python train.py --num_hidden_layers=15 --hidden_size=96 --num_attention_heads=3 --num_key_value_heads=3 --head_dim=32 --intermediate_size=384 --vocab_size=3126 --hidden_act="tanh_gelu" --norm="layernorm" --norm_place="pre" --norm_eps=1e-05 --positions="rope" --rope_theta=1000000.0 --rope_fraction=0.5 --qk_norm=true --attn_scale=0.177 --bias="none" --tie_word_embeddings=false --parallel_block=true --init="orth" --init_std_qkv=0.0645 --init_std_o=0.0 --init_std_up=0.0645 --init_std_down=0.0 --optimizer="laprop" --learning_rate=0.00275 --beta1=0.9 --beta2=0.95 --weight_decay=0.063 --lr_head=0.00247 --max_grad_norm=1.0 --warmup_steps=342 --schedule="wsd" --decay_fraction=1.0 --decay_shape="pow" --final_lr_fraction=0.0 --batch_tokens=8192 --max_seq_len=256 --doc_mask=true --train_tokens=94180000 --max_steps=11497 --dataset="wikipedia_en"
Each number is 50 + 12 x the weight over its row's rms, rounded and kept within 0 to 99. Layers, rows and columns count from 0. The size before them is the row's rms in percent of the matrix's.

# up: layer 7 MLP up, 384x96, rms 0.146, rows 57-92, columns 0-95
# down: layer 7 MLP down (transposed), 384x96, rms 0.111, rows 57-92, columns 0-95
up57 099:26 48 63 53 33 56 27 43 61 68 35 45 46 56 65 58 65 41 53 28 24 35 46 53 44 68 49 48 28 39 69 44 60 55 61 48 56 46 51 43 58 51 36 56 58 59 67 52 50 20 58 46 40 36 37 41 44 40 36 76 35 50 50 64 25 52 47 50 69 59 47 43 26 43 63 67 55 55 54 53 32 59 72 50 43 66 45 56 50 52 54 59 53 48 48 69
down57 087:61 53 35 46 58 65 59 58 25 59 44 47 51 53 75 63 64 47 48 55 44 60 64 51 67 60 60 60 43 58 54 44 59 49 41 55 63 57 54 72 41 46 67 65 64 59 47 35 48 53 68 37 70 52 52 40 45 30 32 56 68 56 31 44 70 55 50 40 38 48 43 42 65 55 32 75 30 54 49 39 45 43 35 24 49 27 47 40 63 32 29 37 53 46 61 37
up58 104:56 73 34 49 51 50 56 51 55 62 70 58 75 51 55 70 46 64 54 39 31 61 33 46 40 37 48 49 41 25 67 54 52 65 68 44 43 28 25 46 60 49 53 59 44 47 61 57 71 42 63 57 50 32 54 65 53 42 63 51 33 52 65 37 38 58 30 33 53 65 56 38 63 38 42 40 65 57 53 50 55 46 72 38 58 32 54 64 61 30 67 37 57 43 54 57
down58 104:52 58 39 55 49 53 30 60 30 69 45 35 71 40 29 56 52 60 51 36 39 49 44 52 51 45 48 61 24 57 56 51 42 37 71 62 68 62 57 54 53 39 58 50 47 57 55 42 61 58 54 43 59 53 33 55 44 70 45 44 55 20 35 46 35 55 29 57 46 61 44 56 50 47 76 27 31 76 64 41 68 53 67 34 40 66 65 55 49 57 60 65 40 40 43 43
up59 094:43 37 48 66 53 49 51 53 45 49 34 40 49 57 42 83 38 69 43 37 56 27 50 66 36 63 52 48 50 51 71 37 49 51 72 40 44 40 42 27 61 38 53 56 44 51 60 57 60 27 63 50 42 83 64 35 60 39 38 47 59 49 34 35 38 41 55 56 63 66 40 48 51 45 73 49 48 45 37 46 68 57 23 42 46 50 41 64 34 65 64 56 53 51 60 39
down59 087:63 70 47 39 42 53 60 46 61 44 60 47 36 44 54 58 44 60 53 50 49 53 63 49 59 36 54 56 60 32 59 59 41 55 41 51 59 49 45 52 44 45 42 68 42 51 51 27 50 54 21 30 47 61 37 61 48 53 62 39 56 53 51 64 48 83 61 44 56 37 80 11 24 25 43 51 71 41 57 46 49 43 44 41 46 56 63 46 61 58 45 41 78 66 53 50
up60 103:56 43 33 67 41 40 47 54 47 50 35 38 49 37 45 42 63 38 57 66 52 46 43 54 65 49 48 53 53 42 66 44 62 57 64 68 43 57 25 36 66 79 47 80 36 72 20 44 56 59 36 59 59 44 39 50 29 37 56 54 41 54 43 32 54 20 48 58 49 66 52 44 63 68 46 58 56 62 68 46 53 43 65 49 51 38 42 53 43 66 62 65 45 37 56 33
down60 106:50 65 50 45 49 68 64 25 42 38 45 56 52 53 39 72 64 63 41 56 60 58 39 55 59 75 32 44 58 38 40 33 57 59 43 79 41 63 45 57 44 53 52 45 42 53 37 31 50 60 69 42 27 37 77 58 66 52 29 51 33 50 54 44 50 62 56 49 43 44 38 50 50 47 54 43 40 39 64 68 38 31 63 47 74 40 52 60 58 20 43 49 52 58 44 43
up61 077:71 67 37 59 81 34 68 31 52 37 31 49 42 47 60 71 71 76 49 37 52 51 58 66 45 53 39 48 56 59 30 48 47 47 61 37 53 33 53 45 44 47 38 50 32 42 36 38 76 55 48 46 57 50 29 66 56 64 46 45 44 54 76 43 55 44 41 55 40 36 61 31 47 52 41 49 35 56 38 36 66 68 63 57 55 50 59 48 53 38 66 60 37 57 65 51
down61 072:36 37 43 57 61 39 18 61 44 51 50 55 59 40 48 26 36 40 38 51 62 56 62 49 63 61 42 72 46 56 65 57 49 57 32 55 51 62 53 51 43 56 34 65 41 60 51 46 07 60 51 55 29 71 57 63 50 24 61 29 41 54 39 57 53 56 54 26 44 56 62 65 49 55 54 44 65 60 47 73 46 41 39 55 47 56 58 48 47 51 43 57 63 33 70 46
up62 098:56 51 42 57 52 30 58 42 57 61 61 35 52 55 39 48 48 42 41 50 34 22 39 49 54 55 52 32 54 51 32 47 62 46 59 32 30 32 37 42 76 63 52 59 54 47 67 71 84 52 62 39 43 53 54 42 47 29 70 49 37 61 53 59 44 62 44 75 80 51 55 46 55 76 51 65 46 41 62 50 50 56 58 55 65 30 47 62 54 54 50 43 30 40 49 40
down62 092:49 46 54 49 63 41 43 21 40 46 22 56 62 56 46 52 71 67 70 58 60 55 50 71 45 61 53 44 53 71 59 49 26 54 53 43 34 49 55 48 57 66 36 31 71 56 46 68 47 53 66 66 41 48 53 69 54 50 36 55 63 57 44 24 23 54 32 41 58 42 43 37 35 52 44 39 45 49 41 54 41 55 51 37 48 37 54 54 51 55 54 48 17 61 69 37
up63 100:39 47 30 46 39 55 50 35 58 47 58 56 49 54 69 60 51 67 39 53 57 59 70 42 71 30 46 60 30 51 27 43 65 56 44 40 24 62 40 36 84 62 46 54 38 63 57 67 41 37 43 62 48 55 82 44 43 49 43 51 66 41 29 36 49 53 40 39 65 65 51 54 52 55 55 38 60 51 73 38 56 63 64 46 47 46 57 55 34 50 62 39 46 41 32 46
down63 101:50 50 32 40 49 47 50 56 41 53 42 45 58 37 41 43 59 44 41 68 61 59 67 63 71 54 52 60 34 48 52 65 45 49 37 43 57 62 55 42 54 72 53 52 26 62 40 43 53 59 62 76 26 52 34 51 51 48 53 69 51 48 38 35 26 61 39 47 59 38 44 43 08 55 64 46 32 35 47 39 65 55 45 53 63 35 62 56 38 67 69 41 61 52 39 67
up64 085:53 56 31 35 34 73 85 28 84 51 33 31 39 43 45 67 39 43 45 36 50 49 49 45 71 58 38 44 47 47 48 72 44 46 44 35 63 51 51 36 51 58 53 54 57 67 58 43 50 51 55 33 21 62 64 46 56 43 57 51 34 66 62 50 60 39 46 60 52 46 53 42 70 45 65 60 55 54 58 49 41 57 61 26 75 46 61 39 46 38 57 52 44 58 53 47
down64 084:53 37 57 54 68 52 26 41 50 66 55 59 61 31 49 54 42 71 45 51 42 40 50 35 39 62 50 54 62 46 77 58 33 45 62 68 30 66 49 45 66 53 50 58 19 46 51 47 63 53 48 57 49 36 49 62 63 36 58 64 54 52 59 38 44 27 49 12 32 70 53 35 36 46 48 69 39 59 46 61 62 48 51 46 42 44 41 68 62 60 37 42 57 65 50 42
up65 103:41 65 41 24 76 46 57 42 58 50 38 35 70 44 57 61 60 67 32 49 49 40 32 60 46 55 67 49 58 53 45 51 69 58 37 46 19 52 32 53 69 58 19 59 54 45 51 56 42 38 67 41 50 59 78 39 53 41 61 48 59 71 43 36 50 38 44 64 60 49 47 39 57 20 65 48 40 58 53 63 59 54 55 69 41 43 58 41 38 44 58 55 52 53 59 46
down65 098:57 53 53 50 45 31 56 52 38 63 59 34 53 58 53 56 73 39 46 49 60 29 61 30 57 39 70 57 35 42 35 45 39 56 56 17 58 59 49 50 61 31 48 64 32 57 49 48 38 57 64 42 47 45 86 33 75 29 44 50 55 38 47 77 52 42 57 50 52 64 51 29 42 49 56 52 67 35 47 41 45 57 44 36 61 45 46 50 44 57 45 40 62 60 50 78
up66 091:75 70 57 59 48 54 48 49 55 72 56 55 55 45 34 43 72 43 64 45 41 56 63 63 44 55 42 54 43 44 56 69 65 51 35 54 29 72 25 34 45 47 35 53 58 38 61 42 55 37 53 37 36 65 39 29 54 56 76 57 52 59 25 64 41 50 43 49 50 38 52 45 59 46 56 23 52 60 58 38 53 66 46 59 46 53 73 56 43 27 66 45 35 49 62 64
down66 096:46 32 55 44 67 53 46 41 38 35 58 51 32 35 44 62 60 59 52 42 69 67 32 41 56 58 61 48 60 52 41 42 46 53 40 49 62 19 71 45 39 47 61 38 40 57 46 75 48 54 62 40 57 54 42 52 60 60 27 52 41 42 69 45 71 54 44 70 47 56 69 48 62 61 55 61 58 48 39 51 47 27 64 24 52 65 34 29 45 71 42 57 37 65 36 60
up67 115:68 42 42 55 49 61 53 54 48 56 52 62 41 36 36 52 38 67 49 37 47 58 39 50 19 57 48 67 58 47 65 50 50 59 62 34 27 44 61 59 55 62 28 57 55 66 49 41 30 24 34 62 50 44 59 65 42 42 45 46 45 74 56 33 53 46 34 69 44 80 49 41 52 54 65 41 47 49 62 47 40 67 39 55 51 47 51 32 41 62 63 51 62 55 31 80
down67 112:43 42 27 36 42 50 47 50 61 56 51 56 57 31 62 32 55 61 44 54 62 53 47 50 44 33 46 30 60 51 45 41 43 47 63 42 52 38 56 42 44 61 53 73 73 75 44 35 52 41 49 48 55 69 72 47 49 45 43 53 46 58 63 47 60 36 19 63 71 55 65 34 69 48 35 68 41 55 38 42 47 54 47 74 71 52 35 46 48 71 44 20 42 41 56 58
up68 112:70 67 38 49 40 46 36 51 45 59 58 59 51 45 69 59 40 33 68 58 54 34 34 30 33 40 55 47 39 44 65 34 42 62 53 49 43 43 26 33 55 40 45 53 21 59 46 62 58 60 51 75 41 42 59 42 37 29 79 53 52 62 53 44 54 66 46 43 46 45 60 48 33 66 61 67 47 41 74 54 53 37 62 39 63 41 68 58 70 38 63 57 58 51 41 53
down68 118:45 62 48 50 39 29 48 57 21 44 69 44 47 34 54 57 53 30 51 52 58 47 58 37 43 50 59 29 23 52 68 38 44 42 65 61 47 60 54 47 47 74 47 55 49 28 75 64 56 35 57 59 53 57 53 29 44 24 53 37 36 42 49 66 51 49 56 60 41 42 50 78 45 48 76 52 48 39 72 45 51 43 64 35 57 60 40 49 64 58 60 56 71 53 38 53
up69 113:52 69 55 47 52 60 65 55 53 52 15 42 52 24 65 51 57 61 25 59 40 54 47 58 44 48 25 51 49 36 71 60 59 81 52 40 52 53 47 50 35 59 55 65 38 55 35 45 22 42 45 49 59 42 50 36 48 47 42 64 38 68 39 39 52 55 42 63 66 54 49 30 49 41 59 50 51 57 39 42 40 63 48 53 48 42 58 42 91 48 65 44 61 48 49 60
down69 116:40 73 53 39 44 60 51 58 39 43 52 79 52 42 43 49 57 18 35 55 51 47 53 64 40 44 33 61 61 55 66 46 56 72 49 41 51 51 42 55 40 48 66 88 67 57 54 54 31 59 64 54 45 51 46 45 42 35 43 44 44 52 57 50 38 45 43 61 44 61 37 38 26 65 50 55 64 42 43 33 60 57 45 49 53 69 39 42 70 51 65 42 49 17 30 52
up70 100:64 44 46 60 43 66 64 50 44 72 67 40 40 35 34 69 52 33 48 46 49 65 30 51 55 32 45 42 42 38 61 66 56 56 47 50 53 60 49 30 47 61 56 45 29 41 69 46 67 52 25 67 35 36 87 49 65 36 39 61 63 42 44 46 30 45 58 48 69 58 54 37 41 55 56 50 45 40 55 62 63 53 61 43 46 56 45 62 76 51 60 29 45 41 55 58
down70 100:43 44 60 40 34 64 35 51 57 48 44 40 55 67 37 51 68 40 54 49 57 43 54 54 78 40 63 43 72 34 41 79 50 43 30 50 66 57 59 59 57 47 51 45 42 42 62 67 57 59 61 48 37 43 38 45 67 55 49 60 52 64 57 60 59 48 24 57 27 52 66 35 61 49 43 33 60 52 47 31 62 32 35 60 36 39 46 57 50 47 54 34 39 49 87 44
up71 099:73 51 44 54 45 43 55 39 50 68 37 51 36 37 66 51 55 39 52 43 38 61 53 44 46 50 75 37 72 51 43 25 54 37 45 29 76 58 60 42 79 57 40 60 59 58 51 48 50 56 59 57 50 30 38 57 28 58 61 64 18 53 57 35 50 37 59 60 58 64 39 46 62 58 66 46 49 36 47 52 48 45 56 37 71 36 47 64 59 38 57 77 51 52 46 41
down71 100:46 33 55 74 25 52 58 62 37 43 53 45 42 57 20 27 68 58 34 45 47 30 36 79 61 51 47 43 63 33 53 69 55 47 37 68 42 50 58 66 27 47 40 41 30 41 55 59 51 57 47 49 58 47 61 43 65 28 44 56 52 61 61 45 51 69 58 47 40 42 65 70 42 42 51 40 37 53 53 57 54 64 38 66 48 64 50 49 43 63 54 62 41 30 50 62
up72 101:58 61 66 44 61 47 57 51 36 44 53 60 53 51 45 65 63 58 42 39 47 56 43 58 59 39 52 46 61 45 41 66 48 82 27 50 46 47 52 56 34 43 46 54 36 45 61 36 60 20 67 68 41 51 47 31 60 45 42 53 36 66 69 51 12 42 50 44 67 47 52 40 33 47 36 46 58 72 64 67 59 59 62 44 51 40 48 53 68 43 78 35 48 41 67 44
down72 097:34 29 42 58 20 67 42 22 48 63 43 50 44 53 47 51 72 38 61 57 55 37 64 49 43 43 52 38 27 61 38 57 51 61 52 51 77 65 50 35 72 56 43 53 49 40 57 39 61 50 24 46 47 60 53 55 41 51 64 41 32 52 34 75 47 53 66 50 60 45 51 51 45 37 39 45 63 62 38 52 62 30 49 76 39 65 60 61 33 56 59 52 66 53 56 56
up73 096:49 56 33 56 58 53 55 25 65 40 30 44 54 48 71 44 47 67 61 57 45 55 35 63 30 56 60 48 84 33 38 55 39 67 54 52 60 51 43 62 63 53 31 56 57 63 48 64 45 29 54 55 45 41 42 68 48 66 63 51 55 43 67 30 52 53 42 42 44 46 68 27 46 39 61 56 50 61 34 65 63 49 64 41 49 22 32 69 53 49 54 27 48 44 57 51
down73 085:72 50 57 69 45 38 49 53 52 69 64 48 37 45 27 71 39 68 39 46 71 55 47 33 61 44 64 44 61 66 40 57 62 46 42 58 60 23 37 43 38 29 61 36 36 35 65 65 46 41 45 43 48 49 52 28 39 66 44 66 27 47 41 38 53 48 58 58 45 50 44 59 63 46 38 47 39 35 69 48 60 53 56 72 52 38 37 62 53 37 49 69 66 55 36 44
up74 093:50 64 44 68 42 48 57 48 50 49 47 35 64 43 24 56 43 20 34 57 48 61 55 62 46 46 70 71 52 60 53 80 49 44 43 45 41 45 57 44 65 49 21 34 60 36 47 75 63 53 45 49 37 35 50 36 52 52 46 44 18 57 53 38 51 58 66 44 43 54 62 51 64 55 68 21 60 44 59 58 67 46 53 35 39 62 62 46 47 65 47 44 50 30 48 47
down74 099:34 53 40 70 48 52 50 36 53 52 30 43 60 56 48 52 46 60 80 39 59 53 54 46 65 53 49 41 71 53 77 30 50 35 62 60 57 38 34 61 38 48 44 56 73 59 64 46 50 43 58 49 49 59 24 50 41 60 43 45 48 61 42 34 57 39 49 81 35 50 42 70 64 35 41 57 42 38 58 50 28 45 34 60 64 54 45 37 50 32 31 57 58 71 65 42
up75 004:53 54 68 40 41 54 45 35 29 28 50 51 39 69 56 50 41 36 57 40 41 46 64 47 56 40 47 32 21 55 46 30 51 41 53 51 39 47 46 38 40 27 49 32 64 56 60 51 51 63 39 42 31 55 49 29 40 48 53 35 28 47 37 39 37 52 61 11 48 63 55 42 40 40 50 43 55 65 38 66 33 40 73 53 46 59 58 39 41 42 41 42 48 36 45 28
down75 004:25 26 43 65 43 40 41 36 38 50 39 35 48 30 53 28 41 57 32 56 55 44 27 49 34 46 38 53 46 35 52 55 32 41 34 37 55 37 53 47 36 45 28 56 10 48 38 42 50 44 40 44 52 43 42 57 49 62 54 44 49 44 43 44 49 32 36 66 33 31 19 43 43 66 39 46 52 48 55 50 48 45 37 54 48 36 42 46 51 40 45 70 31 40 49 42
up76 099:64 44 56 60 46 66 52 51 30 57 53 42 46 44 40 47 40 40 56 54 33 60 37 54 64 26 69 45 65 53 75 34 43 73 47 67 39 51 37 37 64 60 54 56 39 54 71 45 31 75 31 41 44 37 81 48 53 59 48 58 28 38 40 43 30 59 39 42 69 57 61 31 37 61 55 38 64 40 57 50 53 55 49 60 31 52 43 47 46 49 59 50 59 68 62 61
down76 095:45 50 49 51 39 62 65 63 41 32 40 63 43 51 67 27 56 42 48 45 46 45 60 46 58 48 08 35 60 38 42 60 50 45 44 41 72 48 67 48 59 53 44 53 66 47 67 63 53 35 49 39 54 39 59 43 65 52 46 53 30 54 55 43 62 25 40 50 57 54 57 45 54 40 46 42 64 43 44 50 59 55 27 73 83 47 58 49 75 22 63 51 61 49 63 53
up77 108:41 40 41 47 62 60 46 31 53 57 44 42 56 44 40 57 31 32 46 84 36 41 36 55 40 46 45 40 65 45 54 44 65 67 51 45 53 34 40 51 43 77 44 82 53 71 48 59 64 49 42 48 46 46 59 44 43 42 48 43 41 44 44 35 36 56 42 48 66 53 53 54 60 71 48 70 40 51 64 64 65 37 49 36 49 29 33 52 43 42 51 84 62 60 32 65
down77 100:26 48 37 85 61 40 43 63 41 58 58 36 52 45 58 40 75 71 31 45 37 62 53 61 50 48 50 49 50 65 51 50 52 47 46 41 52 51 37 45 57 31 46 48 80 34 58 30 53 39 46 50 57 67 44 40 55 53 78 69 61 50 50 44 46 49 41 60 60 56 64 50 57 40 42 41 62 43 43 44 39 61 62 44 40 40 67 42 61 74 49 43 24 32 29 37
up78 105:48 45 70 41 49 80 60 34 68 57 33 65 28 54 35 63 48 15 38 57 46 43 42 55 23 45 55 60 59 41 64 40 48 52 51 66 43 32 60 58 45 57 30 59 41 51 26 63 49 68 40 48 29 36 56 63 40 57 46 64 35 53 56 58 55 37 49 68 40 51 52 48 32 51 54 63 65 39 56 54 52 54 58 68 55 49 54 47 42 35 50 53 58 51 70 29
down78 099:58 55 47 51 59 57 51 68 60 40 43 36 38 50 68 51 40 52 49 55 60 44 44 66 39 62 65 33 57 44 46 49 67 59 35 45 32 57 46 46 46 47 76 29 27 67 55 65 37 45 71 70 40 45 46 55 49 35 41 52 52 71 58 51 57 58 68 41 58 35 53 42 50 76 58 45 24 52 44 42 47 64 49 31 57 52 37 43 60 51 19 52 59 27 49 75
up79 099:31 59 41 58 42 70 39 58 50 43 44 49 60 48 30 36 51 42 50 70 45 48 39 34 55 57 59 58 58 30 67 42 68 54 68 30 53 62 50 37 67 42 62 64 41 44 40 62 80 58 25 41 40 36 55 49 45 36 46 64 48 54 72 23 35 58 49 52 54 62 61 30 60 52 56 40 57 51 59 40 47 67 44 46 28 36 39 72 55 44 46 70 48 45 54 59
down79 096:60 37 55 51 52 64 64 45 23 35 70 38 42 54 71 55 57 55 49 52 48 72 37 52 52 56 26 57 65 50 47 29 49 49 47 49 45 60 36 45 59 66 43 61 16 61 61 48 49 53 47 55 48 58 77 43 61 44 20 46 46 31 44 46 48 47 58 57 60 56 46 44 63 53 62 46 52 31 37 58 42 38 59 64 30 39 71 61 59 40 56 71 65 45 51 28
up80 081:45 81 40 64 57 51 50 41 67 73 37 51 33 58 71 42 46 58 52 50 35 65 41 39 72 37 51 62 58 35 54 66 29 61 18 36 39 49 52 51 44 66 50 60 62 39 54 39 63 55 53 72 60 56 49 52 55 42 35 71 67 48 57 53 40 33 69 52 51 37 32 53 55 40 60 54 63 49 37 57 36 52 70 51 53 62 32 28 54 48 42 61 53 51 54 36
down80 086:50 23 48 36 58 57 49 52 44 41 67 38 59 52 34 57 51 53 41 59 53 38 61 41 35 59 61 46 54 55 57 34 61 53 77 53 59 55 26 35 65 29 38 65 37 57 43 70 39 40 45 17 34 61 49 48 45 62 53 33 42 46 44 54 63 73 34 48 46 63 74 48 51 67 48 47 39 55 58 45 63 42 51 53 32 41 78 62 50 67 42 41 46 62 57 65
up81 100:55 71 53 70 55 81 62 58 56 45 65 57 38 53 45 61 55 27 49 44 42 65 39 42 39 44 53 54 49 23 58 46 44 41 59 59 44 26 67 21 35 68 31 56 42 34 73 59 55 34 62 50 45 58 44 46 42 41 70 68 46 45 58 58 39 42 37 45 50 60 49 46 33 58 50 32 57 52 40 50 39 54 54 47 47 54 59 40 51 48 51 62 62 11 43 58
down81 082:57 48 46 44 48 48 39 44 43 64 25 25 58 61 41 46 34 32 46 55 44 42 56 67 54 56 44 58 47 49 40 46 57 42 64 69 35 41 67 53 46 60 55 52 24 37 40 41 58 63 59 43 66 52 78 55 35 66 57 53 40 33 46 71 74 50 54 50 64 58 53 55 33 56 60 51 43 28 57 27 60 66 41 32 51 40 63 56 43 70 66 66 44 63 26 51
up82 099:58 40 49 46 39 46 57 44 55 56 52 43 25 54 26 37 54 27 52 80 59 58 52 62 63 44 62 51 43 54 54 69 67 68 49 45 26 29 43 60 57 55 42 57 58 71 45 50 32 42 48 48 48 42 67 41 40 53 42 47 40 51 51 38 49 62 66 41 46 48 69 49 59 29 66 41 65 40 47 35 71 82 56 43 37 41 43 38 45 70 76 54 58 47 36 47
down82 106:28 62 28 28 65 54 61 39 36 62 29 58 35 39 40 52 49 62 58 45 62 50 48 44 51 54 43 44 40 52 44 53 43 42 62 56 57 41 82 43 52 46 56 60 89 35 34 54 50 55 35 79 59 60 56 46 66 61 49 60 53 55 66 32 44 21 34 38 67 52 55 41 62 37 51 42 48 55 36 68 52 36 58 42 60 56 41 50 55 58 47 46 67 42 53 50
up83 109:58 52 51 61 47 60 60 57 61 62 49 39 43 44 41 44 49 47 56 71 53 49 37 56 37 44 35 38 32 27 56 40 70 64 37 43 39 41 37 34 47 51 49 60 47 62 46 66 67 24 38 54 63 48 73 43 43 52 58 63 33 63 57 39 54 66 43 55 62 42 61 33 49 53 63 46 56 64 53 52 60 50 56 47 72 19 68 60 42 62 81 58 32 23 57 55
down83 144:54 64 52 67 61 71 57 55 49 35 62 41 45 71 40 70 56 39 44 47 47 36 59 44 32 48 40 52 39 53 36 28 49 47 41 56 59 83 59 62 48 71 60 66 00 63 51 49 41 47 54 48 53 46 37 51 39 42 49 58 48 64 57 51 49 52 53 36 47 47 43 47 45 49 38 45 32 76 47 35 48 51 40 43 48 53 61 35 57 51 41 39 81 36 59 57
up84 103:67 43 47 40 54 54 63 47 48 66 44 41 47 13 45 51 44 49 55 52 40 52 52 40 28 26 59 53 36 47 73 41 58 66 52 62 21 48 51 58 47 35 48 56 58 72 40 80 61 50 36 48 44 58 51 60 59 59 65 49 19 52 33 56 45 50 53 54 61 55 56 37 55 52 55 53 41 60 56 45 57 72 50 47 44 38 56 40 62 71 45 57 45 12 48 57
down84 117:48 49 32 60 65 64 50 59 72 62 56 65 51 53 51 64 29 39 61 44 50 51 66 65 48 53 41 47 49 37 24 46 78 44 80 62 49 35 21 58 43 43 29 49 51 57 49 50 64 63 69 47 47 65 51 44 56 27 61 51 55 59 53 42 42 67 61 37 54 60 51 59 46 62 35 62 40 41 54 55 46 54 38 28 29 34 28 30 51 36 41 47 50 54 45 50
up85 111:55 62 59 45 58 50 60 36 57 72 50 44 38 37 32 48 49 31 38 68 69 31 38 25 49 60 69 32 38 52 34 44 80 74 44 66 34 43 32 48 50 46 32 56 55 49 54 40 52 40 35 48 47 36 53 40 61 32 43 62 57 50 56 45 62 53 62 54 59 34 52 35 58 30 51 55 62 64 69 57 55 52 53 65 60 44 57 25 66 55 58 56 52 48 27 48
down85 113:41 42 34 50 55 21 80 41 45 64 48 47 56 68 36 55 37 45 47 47 75 36 65 58 52 39 34 41 57 47 47 53 33 28 51 61 46 26 61 51 58 58 57 74 51 25 64 67 56 53 54 55 49 52 38 68 41 37 44 67 55 38 39 43 44 26 59 43 71 51 53 48 53 40 41 59 63 54 65 46 61 49 67 55 74 48 54 56 48 31 41 61 57 48 36 39
up86 098:59 71 30 50 62 57 72 58 61 54 41 68 34 75 66 32 37 49 50 36 46 67 47 59 52 29 68 59 33 46 57 65 50 58 52 40 53 55 27 45 72 54 21 54 46 31 63 55 46 57 58 38 36 54 55 46 51 40 64 48 34 63 51 45 64 43 51 46 52 43 50 54 36 47 68 60 76 52 54 34 36 40 55 52 60 36 44 42 50 35 62 64 55 46 32 69
down86 094:38 35 35 42 52 46 54 42 55 58 40 59 34 54 31 33 21 43 69 56 51 52 44 66 57 65 46 52 58 44 51 56 46 44 44 29 51 40 72 62 41 26 54 57 20 44 73 71 43 46 58 66 58 54 50 34 39 73 67 56 48 44 67 47 46 50 54 42 48 52 52 70 50 67 43 52 47 41 61 57 61 75 26 65 27 56 54 40 47 44 41 35 62 66 50 50
up87 105:53 61 16 51 58 45 51 50 47 52 29 59 24 44 48 65 52 46 30 73 52 62 40 52 48 39 46 69 60 34 56 50 65 52 57 50 50 54 47 42 60 43 47 58 35 63 56 64 53 56 54 39 36 69 81 40 32 63 61 32 28 65 58 42 39 46 65 45 55 59 55 59 41 62 52 45 58 40 79 50 47 46 46 35 40 44 63 70 49 76 53 46 51 51 32 39
down87 109:39 39 59 40 46 55 48 30 52 43 51 52 54 62 40 46 57 54 59 51 62 64 62 51 41 74 66 53 30 38 62 47 68 55 48 36 36 58 34 61 56 57 36 22 30 61 55 51 51 30 50 65 59 55 40 57 30 36 43 58 37 35 71 62 48 68 61 41 49 50 65 46 53 34 26 51 42 71 45 33 39 53 64 65 55 49 64 36 36 47 74 39 38 56 40 71
up88 117:33 55 46 57 72 44 47 39 49 43 29 50 47 58 45 59 54 54 29 36 40 61 43 27 54 57 54 49 64 59 64 61 64 50 38 33 64 50 56 55 47 69 28 61 56 61 48 60 54 40 66 52 40 56 50 44 42 64 58 69 42 54 61 42 36 39 63 75 51 76 58 28 43 37 49 37 44 37 38 59 35 60 57 52 48 33 07 43 38 47 48 41 51 43 46 32
down88 108:49 28 49 77 66 45 50 46 62 47 60 44 50 49 66 48 51 53 66 68 59 35 52 53 59 34 55 47 52 46 40 55 48 47 57 57 49 47 55 42 64 56 19 36 58 49 72 23 51 66 42 51 48 50 51 60 24 47 33 43 67 23 61 50 73 74 51 42 52 52 50 28 58 57 50 64 37 59 46 41 76 47 58 45 39 54 63 50 43 24 63 35 47 43 55 35
up89 109:49 76 60 52 68 52 51 53 47 60 49 41 52 67 55 59 46 47 56 57 65 25 36 34 55 16 51 47 45 39 53 61 38 68 57 48 34 44 39 40 35 29 48 71 44 50 50 47 45 42 37 34 56 68 65 60 52 37 51 60 48 41 37 25 34 70 62 58 46 51 46 35 67 29 43 55 71 60 37 53 62 68 31 44 36 52 44 69 59 57 48 46 66 47 43 57
down89 102:63 50 37 65 61 58 45 54 41 61 38 61 37 74 55 47 44 58 70 45 47 56 49 43 43 52 38 48 33 72 31 34 45 43 58 44 38 39 77 32 34 59 57 53 56 53 52 39 49 40 29 45 52 65 55 48 38 45 29 49 32 51 54 50 48 54 57 63 55 39 26 56 54 35 61 46 58 43 61 77 61 59 48 36 57 41 46 80 54 59 44 54 81 66 31 33
up90 110:51 50 29 37 63 45 48 50 63 57 59 31 37 58 54 63 37 40 49 78 47 43 43 38 35 23 44 51 42 59 53 39 68 54 56 66 49 31 48 38 46 39 60 59 46 67 24 59 78 55 30 51 45 57 36 27 29 42 46 68 49 44 53 33 37 50 48 66 46 63 54 57 43 58 71 60 45 49 57 41 24 59 55 53 50 45 30 60 46 61 64 46 60 31 49 46
down90 115:67 52 42 44 45 59 44 54 47 54 68 50 54 63 52 32 36 31 50 37 42 72 52 50 48 55 49 71 54 54 46 57 60 54 35 53 41 61 21 45 50 65 57 25 70 37 52 64 51 60 43 53 15 51 52 67 35 48 46 50 57 41 58 38 65 55 40 56 38 42 53 75 62 51 48 30 59 36 41 47 47 36 41 32 60 56 53 36 70 56 38 37 84 68 48 49
up91 007:51 50 63 71 62 56 72 57 53 56 58 58 59 63 70 62 58 53 68 63 64 59 67 61 56 61 52 64 63 63 68 59 60 54 60 63 58 59 65 50 57 39 59 73 68 60 54 50 54 55 50 68 57 55 61 49 48 57 58 58 48 55 56 53 55 66 51 57 60 56 65 55 60 61 62 62 50 61 47 72 65 57 65 63 56 52 60 69 55 74 57 47 98 66 62 51
down91 004:54 50 31 31 65 38 22 47 53 50 39 56 36 34 28 43 51 45 44 42 50 55 31 43 19 45 58 40 55 43 53 41 30 57 50 61 32 50 29 59 59 69 42 40 44 59 42 49 49 45 72 36 39 54 50 69 68 53 51 50 69 41 42 62 30 33 38 51 34 45 47 53 42 44 34 56 52 54 58 33 41 31 39 41 48 58 39 22 66 33 52 58 33 45 36 48
up92 104:78 57 46 66 42 44 56 46 61 53 58 54 35 55 59 57 72 75 51 61 45 40 24 47 69 43 49 47 62 56 46 62 20 61 55 60 54 39 33 53 61 56 44 48 51 51 38 30 64 54 64 59 49 39 48 28 33 39 72 42 38 49 57 31 51 53 53 70 33 65 56 42 55 56 44 20 40 58 60 34 30 61 58 46 52 36 57 47 39 64 50 60 40 36 66 42
down92 092:64 64 51 44 82 51 71 54 51 24 47 47 62 66 46 47 42 42 50 46 53 37 64 58 59 55 66 43 52 54 62 36 41 49 24 38 53 51 54 68 57 36 40 51 61 36 41 62 52 43 52 58 36 67 68 38 50 59 54 26 59 59 41 42 56 68 47 55 58 21 61 49 60 53 48 48 22 30 61 64 24 33 54 49 47 60 50 53 56 52 59 22 43 64 49 47